python train.py --vocab_size=4096 --hidden_act="swiglu" --bias="none" --tie_word_embeddings=false --parallel_block=false --init_std_qkv=0.0277 --beta1=0.95 --beta2=0.99 --weight_decay=0.083 --max_grad_norm=1.0 --warmup_steps=200 --decay_fraction=0.658 --decay_shape="linear" --max_seq_len=512
Each number is 50 + 12 x the weight over its row's rms, rounded and kept within 0 to 99. Layers, rows and columns count from 0. The size before them is the row's rms in percent of the matrix's.

# o: layer 8 attention output (transposed), 256x256, rms 0.122, rows 9-13,72-77,136-141,200-204, columns 0-255
# v: layer 8 attention value, 64x256, rms 0.111, rows 9-13, columns 0-255
o72 102:38 53 49 49 43 42 43 40 47 74 35 56 46 54 49 50 55 54 54 48 47 50 48 43 38 32 59 61 36 58 39 57 42 45 47 31 26 42 54 46 56 57 45 45 60 43 44 43 62 43 56 57 35 66 52 50 81 56 66 38 54 34 57 59 42 27 45 60 38 42 63 46 34 32 40 57 79 43 54 46 59 60 49 71 69 61 40 45 71 49 20 67 41 40 64 48 52 40 69 62 39 36 50 50 38 34 41 34 34 51 58 47 52 33 52 47 45 52 43 48 38 50 67 31 46 28 53 48 54 68 59 18 41 72 51 45 31 56 40 45 69 49 49 58 52 64 49 59 59 51 52 56 44 45 34 50 41 48 61 47 15 73 52 52 59 56 52 57 49 48 62 66 68 25 37 55 53 63 33 52 40 46 51 36 42 52 62 30 30 35 50 58 48 39 55 19 31 59 14 64 32 53 43 75 27 70 55 55 44 46 56 40 54 44 33 40 40 41 41 44 42 38 71 71 57 46 56 55 22 55 35 32 60 53 49 38 54 42 47 48 66 66 69 38 64 52 50 55 38 52 42 59 42 36 57 30
o136 109:42 61 42 41 59 50 53 62 83 44 48 72 42 55 48 57 35 60 41 56 56 41 52 51 53 10 69 37 54 52 48 44 42 46 57 48 78 44 43 45 60 52 48 38 25 59 63 42 28 69 73 82 65 38 35 45 48 45 48 59 52 45 36 34 43 42 71 67 56 64 81 62 42 52 32 47 50 30 56 57 52 48 44 36 59 41 32 49 31 45 54 30 57 48 71 50 45 59 30 54 32 42 56 54 47 55 59 63 42 45 45 59 60 44 38 62 46 73 70 53 63 43 43 77 45 38 54 30 69 37 68 42 54 45 47 50 38 49 47 65 58 38 49 61 47 46 62 44 48 53 49 28 59 49 62 59 54 49 70 59 42 35 50 38 50 55 71 52 45 34 60 49 49 50 52 48 58 37 54 48 36 47 52 47 58 26 48 56 39 70 51 33 46 43 36 60 55 68 56 35 55 20 60 57 36 40 55 60 64 51 53 42 73 51 55 57 66 41 48 64 44 41 50 59 46 68 29 46 51 49 51 67 40 55 73 36 41 54 42 73 28 30 44 47 59 54 55 30 22 40 58 55 59 37 72 39
o200 090:58 58 47 61 47 35 60 47 42 32 61 46 64 48 60 20 48 53 53 45 47 58 33 48 73 39 42 45 44 57 66 52 58 41 64 56 48 36 49 71 56 41 48 54 33 31 44 58 66 66 42 27 47 48 43 44 65 48 49 37 33 49 52 63 66 63 65 66 33 44 49 33 51 64 49 48 40 64 26 52 38 54 70 68 46 54 51 61 38 52 46 48 56 61 33 48 44 63 41 51 56 50 24 53 44 44 47 59 68 58 67 40 56 77 37 25 60 48 37 37 48 51 35 47 67 47 48 69 53 57 51 53 58 69 43 75 61 50 60 45 35 60 56 39 52 58 50 24 38 53 56 57 68 40 71 33 64 70 28 40 65 37 53 58 55 62 60 29 58 26 52 28 50 47 61 50 52 57 51 45 51 76 44 64 41 51 34 80 37 55 51 48 69 40 65 60 63 67 53 28 47 50 57 59 65 48 59 37 30 65 76 46 52 60 37 55 52 56 52 28 38 54 20 48 65 31 64 54 40 42 57 53 76 44 40 38 57 42 48 41 57 37 48 52 43 11 52 49 49 44 48 53 42 52 38 59
v9 095:44 49 61 55 48 46 44 72 52 54 64 47 65 33 45 47 50 56 45 45 59 38 56 70 47 59 49 34 44 63 61 49 33 55 39 43 45 42 62 35 60 47 44 62 69 45 31 55 50 37 61 35 44 78 39 41 62 56 30 54 34 55 46 77 61 33 43 45 70 56 47 32 73 48 62 58 54 50 53 58 45 34 35 46 43 57 55 71 33 45 77 59 61 41 42 60 44 42 41 37 48 62 47 27 60 68 35 51 62 45 55 61 49 75 42 51 51 52 66 37 62 61 58 46 67 49 45 39 51 53 57 57 39 60 40 39 61 42 36 35 61 42 55 39 49 37 25 47 61 57 55 53 44 63 37 55 63 49 33 33 42 39 58 29 52 58 48 52 33 17 33 36 32 52 59 58 50 29 25 63 59 64 39 64 41 49 45 43 60 40 33 44 59 21 58 69 66 55 52 64 48 82 63 41 71 59 46 37 46 62 36 61 46 73 60 54 63 56 64 34 34 69 55 52 65 61 47 53 50 20 56 51 69 51 32 51 58 53 51 79 64 58 33 49 55 54 67 45 53 66 49 32 44 65 52 64
o9 095:54 38 61 67 46 61 53 60 35 34 52 50 62 39 59 63 63 45 50 66 62 53 50 42 32 63 56 58 54 62 70 52 56 61 44 63 27 69 56 73 61 44 62 65 48 62 51 62 48 41 48 34 37 56 79 56 57 23 67 44 49 53 57 60 43 59 46 33 43 69 26 47 47 43 51 35 75 61 49 51 43 54 64 43 28 45 86 38 59 28 25 66 54 57 46 58 59 51 44 59 26 67 33 67 61 54 60 49 65 38 64 51 53 60 66 50 52 55 28 34 44 33 73 28 58 55 36 22 56 45 44 51 41 59 43 51 69 66 44 48 48 41 59 53 51 58 51 25 59 48 42 46 34 55 53 50 65 64 40 69 52 51 45 51 58 78 30 61 40 31 39 56 59 47 62 32 61 38 54 42 29 62 36 56 48 50 46 55 45 60 66 43 67 38 49 46 45 46 61 69 69 42 45 54 51 57 51 44 50 36 43 46 39 59 55 44 59 40 46 45 49 54 54 66 51 68 72 34 51 57 42 65 55 31 60 34 51 45 32 50 69 47 58 28 64 79 52 64 57 39 49 57 37 32 34 49
o73 105:56 45 52 44 60 52 83 28 48 44 45 37 46 34 53 60 69 44 55 47 64 71 55 56 50 44 59 45 58 53 49 50 76 51 66 64 36 55 58 47 51 46 54 41 34 50 71 59 44 53 58 38 80 67 61 45 64 57 50 44 66 39 47 29 47 33 40 45 58 46 69 74 40 27 55 47 34 60 42 77 61 47 49 57 37 67 32 31 49 49 57 35 38 41 48 37 54 54 57 44 46 62 53 35 42 55 52 45 54 52 31 72 34 49 60 57 51 65 64 56 50 57 35 85 35 37 68 26 67 41 57 44 56 45 69 38 60 57 51 49 42 69 53 38 61 52 65 46 48 49 59 66 27 54 70 50 50 47 34 54 42 51 61 52 59 33 42 34 61 53 48 55 57 51 39 48 32 38 51 43 47 30 61 31 62 55 54 62 38 40 33 54 49 76 53 41 54 46 61 34 28 48 68 40 73 55 65 43 43 65 47 57 46 39 51 32 62 35 45 73 76 37 45 27 43 48 35 53 82 64 47 36 30 34 44 45 46 50 78 35 47 29 40 51 48 50 46 53 58 52 43 34 60 53 59 46
o137 098:58 54 46 29 45 35 38 64 39 54 64 65 55 52 58 42 30 58 68 45 31 36 37 44 70 60 38 52 53 43 53 73 35 57 49 33 55 62 44 38 41 53 52 39 62 43 41 43 48 50 63 51 22 39 33 73 31 45 65 49 61 59 18 56 56 40 52 69 67 45 42 41 40 59 57 71 59 32 60 57 38 41 48 62 70 68 35 54 50 83 41 51 69 59 70 59 47 41 55 63 54 46 57 54 52 49 29 57 59 45 51 51 74 51 34 52 40 43 34 23 54 35 49 52 35 58 36 56 45 71 36 55 55 54 57 57 53 57 69 18 53 61 40 66 44 52 41 53 18 65 41 57 68 50 35 51 32 28 63 62 49 35 61 63 55 43 37 55 46 34 52 36 48 40 57 58 50 52 38 59 67 54 30 34 30 42 58 63 63 52 53 46 54 61 60 58 60 47 62 30 49 63 36 45 63 42 49 63 49 53 66 37 49 51 40 46 33 41 49 60 59 54 28 53 58 49 42 57 48 45 59 50 56 59 38 58 62 39 66 58 23 32 44 51 44 33 27 66 66 31 54 65 48 72 54 52
o201 094:42 55 46 68 37 47 31 36 41 40 64 47 63 43 64 40 57 64 57 50 20 53 59 40 56 51 39 13 43 42 40 54 53 56 59 57 48 30 36 36 46 46 61 65 57 50 50 53 71 45 60 46 60 51 45 45 39 43 50 38 50 33 40 58 54 66 43 54 55 37 45 41 57 71 48 53 51 52 38 31 49 35 32 35 67 47 53 65 52 69 54 44 65 41 51 39 47 79 77 30 53 52 44 39 37 44 51 47 73 49 61 58 64 59 44 52 64 36 65 61 77 65 54 39 70 51 50 51 24 51 44 38 56 54 52 69 54 36 34 46 44 56 53 39 45 48 47 49 28 52 64 40 63 58 46 42 34 50 56 03 68 54 68 47 58 37 69 60 60 55 43 51 39 48 57 45 54 38 50 52 52 36 60 60 57 38 46 40 60 41 70 92 65 38 40 32 51 56 50 52 54 52 44 43 30 58 53 54 36 47 47 44 22 45 48 61 39 64 59 40 21 53 40 70 57 49 49 70 31 36 55 74 55 73 31 38 38 55 38 45 68 45 59 55 39 36 48 55 58 53 50 37 58 55 53 54
v10 100:46 46 54 38 47 51 56 36 48 47 39 31 49 43 33 49 65 70 40 49 65 36 37 57 55 65 67 41 61 67 35 41 54 69 62 58 60 18 58 30 48 29 60 58 54 63 56 70 60 59 65 60 49 58 47 40 55 41 49 32 49 60 31 40 45 36 39 38 73 46 51 57 52 68 49 53 36 40 40 40 41 45 45 51 36 42 33 62 34 44 66 49 64 68 38 35 58 35 52 56 43 50 48 45 32 59 53 56 57 58 46 42 42 46 38 47 51 43 67 56 52 35 24 50 31 33 31 53 51 54 48 61 56 51 33 49 64 72 47 53 53 59 39 41 73 46 57 67 52 67 51 62 51 57 51 54 61 43 29 76 47 52 43 46 28 34 42 62 45 23 54 65 43 50 45 41 36 39 63 61 48 40 37 49 68 15 37 49 44 55 62 48 59 51 60 61 74 57 38 44 51 50 70 58 48 47 72 47 41 55 71 41 62 48 57 51 57 40 30 49 45 38 67 44 57 74 38 47 56 17 51 63 48 37 60 69 80 39 42 57 47 42 54 37 81 41 67 43 50 27 55 25 45 60 60 48
o10 100:36 37 52 29 79 23 47 64 51 53 33 70 68 57 74 38 45 42 47 49 35 35 61 52 48 57 51 55 74 60 50 56 50 31 42 46 37 49 50 45 60 60 55 51 59 20 41 43 36 31 36 36 44 35 47 38 59 47 33 36 45 53 56 46 69 43 53 50 58 66 47 48 66 53 43 49 40 35 49 72 42 54 69 33 46 65 60 65 58 68 54 41 63 44 48 49 44 46 56 44 54 33 44 73 43 62 54 42 62 49 68 62 72 51 40 39 47 56 46 44 55 46 63 44 43 57 31 47 52 40 71 42 55 53 53 42 67 49 34 55 65 41 62 49 48 45 60 51 46 30 39 40 57 58 31 56 30 70 54 62 42 58 44 63 39 41 66 41 53 63 51 67 44 49 32 42 76 33 45 39 54 40 42 63 36 39 56 61 53 62 59 67 31 65 52 37 35 69 46 44 75 87 33 44 55 45 46 43 53 59 51 62 52 44 58 47 48 47 49 70 59 43 23 49 77 45 37 48 48 67 69 64 56 46 46 85 67 54 53 53 42 43 48 44 51 58 85 30 34 46 40 43 53 63 35 48
o74 102:60 31 46 48 45 49 56 67 44 47 76 61 71 15 52 41 34 42 34 47 23 56 51 62 40 64 44 41 36 56 61 44 57 46 52 50 41 58 22 37 44 63 58 53 49 58 56 32 51 55 65 51 55 70 54 66 68 66 29 25 65 41 45 58 52 49 51 57 56 46 62 77 50 58 82 50 55 43 30 57 61 44 40 50 46 47 34 40 49 56 45 56 34 55 44 68 61 58 31 57 46 39 45 48 47 39 57 60 27 30 52 54 62 76 45 61 61 36 37 56 67 68 54 45 65 48 62 33 44 49 63 44 53 42 44 75 46 44 41 58 51 54 41 53 73 38 56 41 61 31 50 52 58 37 42 41 46 39 68 38 54 38 65 50 53 63 36 26 45 65 41 38 58 44 65 57 49 51 28 42 51 72 57 38 57 48 48 66 50 51 45 49 72 45 57 44 25 33 30 38 45 35 49 47 55 28 35 60 67 62 43 53 39 77 54 16 43 43 42 42 49 49 68 54 59 34 49 48 61 47 39 65 42 51 50 30 45 62 54 46 46 55 20 39 42 56 48 67 65 49 46 54 61 70 59 59
o138 097:44 63 50 52 49 74 47 55 67 49 48 69 44 75 71 40 33 59 62 51 68 51 46 28 48 33 45 50 26 37 51 65 26 66 35 70 40 44 55 55 49 49 47 43 61 44 50 75 61 48 39 47 61 34 49 61 58 43 62 78 37 53 41 76 37 51 44 49 37 48 76 53 44 67 51 36 44 44 63 35 44 36 50 37 32 34 48 75 42 44 64 52 64 68 46 68 61 39 67 46 47 54 58 47 40 36 46 58 61 66 66 60 24 49 46 70 36 42 43 49 47 75 40 54 65 35 56 62 41 62 45 56 79 62 36 52 51 41 41 48 45 43 58 39 39 50 37 51 49 54 74 47 50 59 49 55 61 35 52 36 59 66 44 49 18 55 44 63 42 61 53 34 40 52 46 34 55 64 61 43 48 70 58 31 61 69 69 47 71 22 57 23 51 53 59 64 48 42 45 37 59 47 46 47 38 73 68 65 40 42 44 67 39 50 48 68 63 27 34 50 31 55 45 62 53 55 60 45 35 52 39 36 51 55 54 51 47 44 36 62 58 57 55 55 56 51 48 42 53 53 57 19 40 44 63 62
o202 097:69 59 59 41 55 54 51 36 51 38 50 32 59 55 39 57 55 36 42 67 66 52 37 64 35 60 47 66 45 58 54 53 58 45 39 44 83 50 25 23 47 32 49 65 63 53 43 43 73 54 71 56 13 53 39 49 52 37 65 47 41 49 51 40 52 28 43 53 44 30 42 59 49 58 42 57 53 62 58 41 49 50 28 51 45 23 59 40 47 52 50 34 42 52 48 34 38 43 62 57 54 36 36 54 62 53 49 52 68 45 63 53 45 57 40 53 64 57 58 66 50 61 54 28 62 46 54 58 44 32 56 63 48 52 34 49 40 56 51 42 62 73 60 49 37 45 45 86 45 69 26 40 73 51 52 52 48 39 67 41 41 43 35 45 56 53 65 63 55 43 52 64 56 73 53 47 35 37 60 62 49 22 42 51 57 56 31 34 51 58 51 35 72 58 52 54 38 61 66 51 55 42 58 35 33 47 61 51 53 29 33 29 50 53 53 78 47 48 49 59 56 56 51 49 46 84 59 70 43 16 31 62 64 40 46 46 43 35 53 40 45 75 61 46 61 50 51 49 75 47 49 47 57 48 52 25
v11 108:33 42 56 62 41 45 77 34 56 39 27 23 61 51 50 52 58 52 17 66 50 33 62 52 45 30 48 57 43 50 67 37 39 41 69 64 21 53 44 45 56 41 54 46 45 38 44 56 57 42 49 51 80 42 52 36 64 55 34 34 53 44 66 38 49 40 46 52 35 66 43 43 71 50 50 62 66 54 61 65 37 50 39 46 56 38 64 39 71 56 60 65 37 34 54 50 53 56 62 58 48 48 62 44 48 79 57 63 36 65 55 65 57 48 38 55 45 75 37 61 59 47 52 46 57 57 45 38 50 35 59 50 30 75 40 45 51 51 40 48 11 44 48 66 50 58 45 61 52 55 47 63 43 44 55 42 60 68 64 36 44 35 61 40 61 60 52 35 47 59 53 41 30 61 64 77 63 42 51 71 50 30 59 47 53 45 54 54 49 30 49 46 46 68 40 47 41 50 43 48 63 38 52 46 60 52 43 62 54 25 61 53 23 65 38 62 43 61 45 37 45 63 61 40 15 61 30 29 49 44 62 54 45 32 39 22 54 47 56 61 38 47 50 47 45 31 36 45 37 49 49 63 37 31 59 36
o11 104:47 29 48 45 39 41 44 76 56 52 23 76 40 51 56 44 58 44 44 37 46 67 43 57 64 52 53 45 47 54 41 35 37 56 53 55 45 50 43 33 30 53 28 55 39 51 54 71 49 43 26 60 39 79 53 42 27 79 44 43 62 56 51 64 49 62 45 46 45 41 31 64 41 42 53 64 61 58 28 27 53 65 53 33 41 62 42 24 37 49 49 41 73 51 37 45 23 37 58 56 35 50 65 71 28 51 44 67 48 59 52 40 31 52 62 33 40 47 14 38 20 60 57 44 53 36 48 42 37 69 61 46 50 49 52 65 55 57 34 65 50 43 48 58 60 25 58 42 57 55 54 58 48 54 46 52 38 48 42 59 64 57 49 51 54 48 48 70 65 48 66 69 73 39 54 59 53 46 56 48 31 62 66 43 25 27 63 35 40 27 44 49 28 37 43 56 61 44 58 47 16 62 49 62 57 52 52 47 59 60 34 48 31 29 59 51 69 50 50 57 48 56 53 33 57 68 54 71 62 52 70 46 52 40 53 64 63 49 46 48 51 44 41 50 35 56 52 45 42 68 46 45 42 49 58 54
o75 108:75 54 45 50 53 58 61 15 51 48 44 65 30 52 54 38 32 34 54 50 40 58 31 28 41 48 30 75 43 48 55 48 68 46 58 66 74 46 47 47 47 32 61 31 80 71 52 42 69 55 44 17 45 35 55 56 50 47 50 66 36 55 53 58 44 52 35 46 60 46 31 49 50 42 48 44 40 58 58 65 47 53 66 53 51 60 58 66 48 50 55 50 39 50 39 64 60 30 52 50 51 28 43 59 51 51 38 54 56 43 63 46 54 47 68 62 73 52 65 34 58 43 37 33 50 44 39 71 58 39 39 54 50 36 58 66 48 55 43 40 66 38 62 41 49 41 48 44 62 49 45 47 55 18 49 41 46 52 43 73 36 44 36 36 34 35 57 41 55 39 59 48 42 60 34 55 43 41 54 31 48 58 46 67 53 51 35 41 67 61 39 44 51 55 34 62 41 45 63 61 43 44 42 19 54 40 30 30 55 48 49 71 57 53 36 38 29 53 63 33 60 29 38 48 68 36 62 39 42 71 41 39 51 59 77 79 64 36 32 56 46 65 72 43 72 56 59 37 49 59 67 55 47 55 41 44
o139 092:26 59 51 46 59 78 49 39 51 67 72 37 67 37 53 48 49 56 56 34 49 36 60 50 41 19 40 62 38 44 46 17 42 53 28 67 45 37 56 54 49 60 47 55 41 29 54 50 37 84 51 67 58 32 55 67 58 33 63 50 45 56 46 48 56 29 40 53 49 51 67 33 52 55 58 42 39 31 84 40 47 26 46 55 47 20 61 54 45 51 36 51 35 51 51 47 40 66 18 57 49 52 43 39 44 47 40 54 46 70 51 76 55 44 51 52 55 40 45 59 46 75 43 56 33 60 61 44 66 44 60 60 29 36 61 57 44 37 55 40 56 52 36 66 44 77 33 39 57 65 35 47 56 33 77 51 55 48 56 54 43 46 60 65 55 40 46 48 31 70 39 09 50 44 42 48 58 59 71 47 53 30 57 56 42 56 43 34 44 52 41 59 50 42 60 73 41 62 71 48 63 56 63 56 30 45 43 20 47 48 54 46 57 52 44 50 46 58 39 69 37 49 56 55 61 39 38 56 53 57 50 40 60 70 43 46 47 48 64 57 45 43 46 48 61 54 60 47 59 44 44 34 49 62 43 50
o203 094:32 71 61 46 37 35 60 43 59 51 45 30 71 47 44 66 63 51 54 57 47 44 48 53 40 54 54 41 67 57 38 50 67 55 48 58 49 59 44 46 53 52 51 41 31 38 37 42 50 75 72 42 44 57 53 52 72 48 65 26 58 54 64 20 49 65 73 44 33 55 26 52 65 54 31 41 24 66 29 64 36 50 52 46 50 44 29 25 62 30 49 55 65 55 69 33 29 62 52 32 63 47 64 48 65 51 52 50 43 48 49 42 70 53 39 43 65 36 50 48 54 44 68 67 62 46 59 50 43 43 69 59 62 78 48 77 33 61 35 56 36 49 52 46 52 47 46 48 51 34 53 56 59 68 45 57 34 60 58 46 43 55 82 45 53 64 45 46 59 44 67 43 58 45 57 41 38 45 47 56 60 40 46 33 64 44 57 49 50 57 28 54 35 45 50 37 45 39 46 32 56 54 55 59 59 22 37 11 57 39 59 60 36 52 40 38 37 42 55 57 39 69 45 36 38 54 37 43 55 30 61 59 35 43 36 42 43 59 49 49 54 51 41 50 24 29 34 65 50 67 45 65 66 46 69 43
v12 097:48 52 57 62 32 50 39 40 64 67 41 42 56 73 43 70 31 60 51 50 69 72 43 62 76 55 72 38 37 53 39 28 59 43 55 62 48 46 30 60 66 47 47 52 46 49 50 28 63 47 51 57 33 33 39 69 53 25 42 67 52 58 34 66 60 58 40 47 84 40 46 41 64 52 53 47 55 71 73 59 60 29 40 61 43 43 55 66 39 53 48 58 47 41 61 59 50 51 56 47 57 45 64 34 40 28 70 46 50 40 44 51 36 45 40 62 34 61 46 43 49 65 56 50 58 50 65 50 35 56 71 69 53 47 59 62 48 37 69 49 53 39 43 39 56 67 53 47 52 53 40 80 34 42 39 39 43 48 33 47 76 38 54 60 45 49 43 49 63 72 57 60 46 59 41 66 74 31 58 31 59 69 50 43 55 64 60 33 42 38 48 64 51 53 53 42 34 58 48 33 73 36 44 49 53 48 47 64 73 51 43 22 60 43 57 35 59 50 31 29 66 35 48 70 49 57 46 47 38 64 56 50 55 74 73 45 68 55 64 54 47 48 60 52 45 49 70 50 65 49 35 44 54 38 71 59
o12 107:39 46 38 59 36 25 72 50 59 32 53 52 54 48 45 55 57 50 39 50 45 62 37 59 52 52 36 58 47 34 48 36 61 55 77 29 39 60 47 81 74 45 49 59 60 41 44 50 39 17 48 42 50 47 54 34 22 44 56 56 49 38 50 48 50 53 37 52 59 34 50 52 54 47 72 44 45 60 71 39 46 64 51 42 50 50 65 43 53 54 77 51 66 42 62 50 44 39 43 32 43 70 51 29 75 64 50 55 47 40 63 54 42 55 66 58 41 55 44 38 46 34 44 36 32 41 53 58 41 57 59 41 47 63 57 45 48 38 75 64 35 54 33 61 48 76 60 62 36 44 51 26 35 48 33 51 54 81 34 55 43 25 48 36 38 41 73 60 61 53 65 44 42 56 66 63 44 67 57 35 62 73 42 53 44 59 36 48 47 54 53 53 52 58 29 66 35 75 65 55 56 54 56 41 61 42 49 85 58 47 43 42 42 60 51 56 64 38 44 47 44 38 42 55 39 49 71 51 42 41 73 64 43 50 54 61 54 69 41 24 28 52 54 34 69 37 35 39 42 66 46 63 56 36 61 48
o76 099:35 58 48 33 49 54 48 50 44 35 34 52 34 67 40 64 45 46 52 59 46 52 30 53 50 39 58 51 54 37 59 37 45 52 45 68 48 40 52 49 50 48 28 42 59 84 68 66 43 59 43 65 66 52 49 56 63 43 56 51 38 43 59 58 70 67 48 54 36 49 59 46 63 58 55 35 49 46 50 56 23 39 55 60 43 44 69 49 62 49 67 39 46 50 40 62 52 69 23 61 36 43 53 72 57 43 45 60 43 66 43 55 54 61 42 52 53 58 65 49 67 41 34 44 75 72 50 43 57 63 42 46 68 36 30 57 52 68 40 34 34 35 53 42 28 58 67 28 56 47 55 41 41 61 47 49 42 30 54 44 58 72 60 47 70 32 57 63 52 51 43 51 29 43 29 38 60 49 66 47 34 35 72 50 51 53 39 55 64 52 41 37 61 67 43 55 50 44 54 46 63 52 70 59 41 25 63 25 35 53 42 65 52 75 59 64 38 56 56 59 39 42 42 52 61 61 45 30 60 48 29 33 77 54 75 60 37 52 41 49 61 45 42 62 57 69 56 32 33 28 63 30 25 66 43 65
o140 097:69 63 62 57 68 70 54 56 39 61 49 45 78 40 53 47 33 46 58 46 82 47 71 44 45 39 78 58 51 57 46 83 40 73 51 27 42 50 54 30 40 68 62 48 49 60 40 67 33 74 47 45 36 45 63 67 32 37 69 59 71 42 43 63 38 40 50 36 38 18 54 55 35 59 36 44 52 44 49 42 35 42 34 43 46 49 35 41 43 54 39 46 39 31 53 41 79 54 77 53 41 51 48 53 58 41 41 42 70 39 40 49 42 58 74 48 55 33 54 64 58 53 57 49 42 61 29 50 53 63 57 51 60 50 55 39 49 63 70 55 49 67 71 50 61 60 36 67 48 47 41 36 61 49 41 43 51 25 67 24 40 59 58 39 55 42 45 72 72 56 44 55 36 44 60 48 59 47 46 49 58 41 56 44 61 15 60 51 52 31 42 61 26 56 53 30 45 46 20 53 55 50 43 51 59 49 49 46 44 50 45 46 52 75 54 41 38 51 49 52 61 50 51 56 60 50 42 52 43 46 50 38 67 57 46 46 50 42 39 44 42 52 38 48 40 47 32 55 49 76 59 41 80 53 63 44
o204 080:54 44 28 32 58 51 36 54 53 68 66 39 60 59 53 63 51 53 35 48 52 60 67 33 57 63 50 28 27 64 45 35 36 53 40 46 51 31 54 47 51 54 60 56 54 43 48 43 35 45 63 56 62 47 40 42 62 63 52 65 51 53 63 56 23 49 45 61 36 78 52 47 42 62 45 68 61 44 43 68 52 58 57 68 66 47 33 46 54 27 38 70 38 70 65 58 52 40 42 49 46 49 28 38 68 30 32 53 36 55 55 48 49 33 59 54 44 47 25 41 31 34 47 54 45 70 55 70 55 60 59 50 47 44 73 70 42 46 59 25 43 36 35 27 51 68 52 37 44 35 41 69 44 40 52 51 41 60 42 52 52 50 60 34 54 48 57 26 28 61 63 49 55 66 46 64 35 42 57 49 57 69 56 36 50 50 52 18 35 53 36 52 53 45 51 49 40 70 50 69 55 44 25 65 43 66 43 37 43 64 58 14 61 43 39 41 66 37 24 56 62 47 60 53 42 45 35 67 55 68 52 28 32 57 55 41 53 61 48 52 52 54 60 59 40 47 70 49 78 46 43 52 46 48 53 34
v13 096:59 60 20 54 41 54 51 41 37 54 46 75 42 44 46 31 39 53 53 45 62 22 60 57 54 45 37 45 56 56 64 33 39 44 39 46 52 35 45 66 49 23 35 26 61 65 51 61 27 38 52 67 53 50 61 48 64 34 50 67 31 53 61 67 35 45 57 54 62 60 34 46 62 46 24 32 62 34 45 57 71 48 31 71 66 52 57 42 38 53 60 69 46 50 39 57 39 45 56 58 43 44 45 49 40 57 40 60 45 44 73 32 48 44 51 60 37 82 36 48 59 47 40 59 61 62 48 43 65 41 38 77 58 55 49 43 52 31 52 48 59 50 34 36 58 35 68 50 46 54 36 49 64 24 58 42 76 37 35 53 79 41 45 47 60 43 38 78 43 43 68 44 24 51 45 32 45 29 58 41 57 51 38 42 30 38 57 42 35 44 55 47 53 57 35 52 50 59 56 58 36 36 57 62 52 56 45 49 51 43 62 46 73 60 48 56 61 52 47 45 71 50 52 54 70 71 34 25 61 46 51 55 72 47 54 41 50 51 39 36 47 24 39 54 48 67 44 41 40 74 62 51 49 38 33 45
o13 102:38 72 58 49 40 73 52 59 55 44 45 74 60 72 52 75 60 60 61 57 48 65 40 46 54 57 65 48 47 56 52 36 45 34 45 52 19 43 39 57 44 70 48 29 48 60 47 42 70 44 38 67 61 66 63 73 54 54 55 41 49 63 66 47 36 52 59 46 34 45 39 45 56 41 63 40 37 57 58 37 40 56 49 57 70 47 44 44 32 63 56 50 37 49 56 65 46 59 69 32 37 52 45 24 50 50 41 50 45 55 69 66 65 39 39 65 67 39 48 33 73 46 67 48 37 56 58 37 54 47 57 55 40 48 42 43 47 50 48 63 57 63 50 51 59 51 51 53 47 58 43 48 61 48 60 68 68 56 60 69 65 51 61 51 52 61 63 61 44 45 53 33 28 56 49 43 64 33 61 57 51 44 55 52 63 60 53 33 55 30 46 48 48 44 48 43 28 63 68 57 52 44 39 65 56 46 39 92 42 43 71 83 49 66 49 46 27 52 63 65 48 78 28 65 45 43 61 31 35 61 35 23 64 44 59 48 50 44 39 32 60 58 26 57 45 44 47 76 38 62 50 19 48 52 48 61
o77 101:59 32 47 26 46 49 57 30 69 79 52 43 23 62 20 60 59 40 53 41 62 23 45 32 53 30 53 65 48 37 45 49 50 36 62 50 52 47 62 53 41 42 40 51 62 44 52 38 58 35 42 37 42 20 59 40 33 48 53 59 49 44 45 57 40 50 61 47 39 63 41 42 48 47 54 44 45 48 58 63 31 32 40 30 38 34 50 57 61 37 65 55 60 52 42 54 25 61 44 29 59 38 53 46 69 50 58 42 46 47 58 56 42 66 57 38 23 59 74 45 43 37 47 33 47 48 49 45 50 69 42 49 57 25 49 60 44 43 46 37 53 16 33 70 37 59 60 40 61 49 42 69 29 53 35 55 48 48 40 51 46 76 76 43 68 55 33 48 49 45 62 51 37 58 41 54 64 51 72 57 52 57 46 56 50 66 42 57 46 51 36 49 16 45 40 64 67 58 54 51 54 71 58 38 58 59 41 41 54 59 37 46 57 31 40 64 44 44 50 65 51 51 51 35 65 40 70 49 51 48 63 36 43 45 78 65 54 55 38 55 39 54 53 76 46 50 74 31 49 45 37 44 59 60 34 77
o141 094:59 45 28 49 56 53 36 47 59 33 53 44 56 48 35 29 26 55 60 55 51 54 46 51 51 47 37 53 44 43 38 41 66 63 57 53 53 50 44 28 44 45 51 72 33 51 52 61 57 39 45 42 52 70 50 58 60 34 39 77 59 58 50 47 39 73 38 44 42 60 64 77 60 49 58 43 51 56 49 61 59 53 27 33 29 39 41 66 54 70 60 48 66 30 78 41 49 66 47 57 44 52 47 80 23 34 43 70 51 49 52 83 56 46 57 41 43 65 65 28 52 58 44 57 56 52 53 62 58 37 56 32 46 55 33 50 53 73 50 71 47 57 45 54 40 41 50 57 53 49 48 48 63 46 48 40 59 51 27 55 48 60 37 71 46 59 51 51 45 41 49 63 52 46 64 52 47 47 68 20 65 53 26 60 37 33 56 55 47 44 43 49 52 45 55 51 40 43 05 21 45 44 58 40 35 47 60 47 55 21 57 66 47 49 45 62 57 39 37 52 20 50 62 55 42 54 51 53 42 40 37 61 35 53 37 40 68 64 71 40 66 35 54 64 55 77 33 53 40 54 46 54 58 65 62 42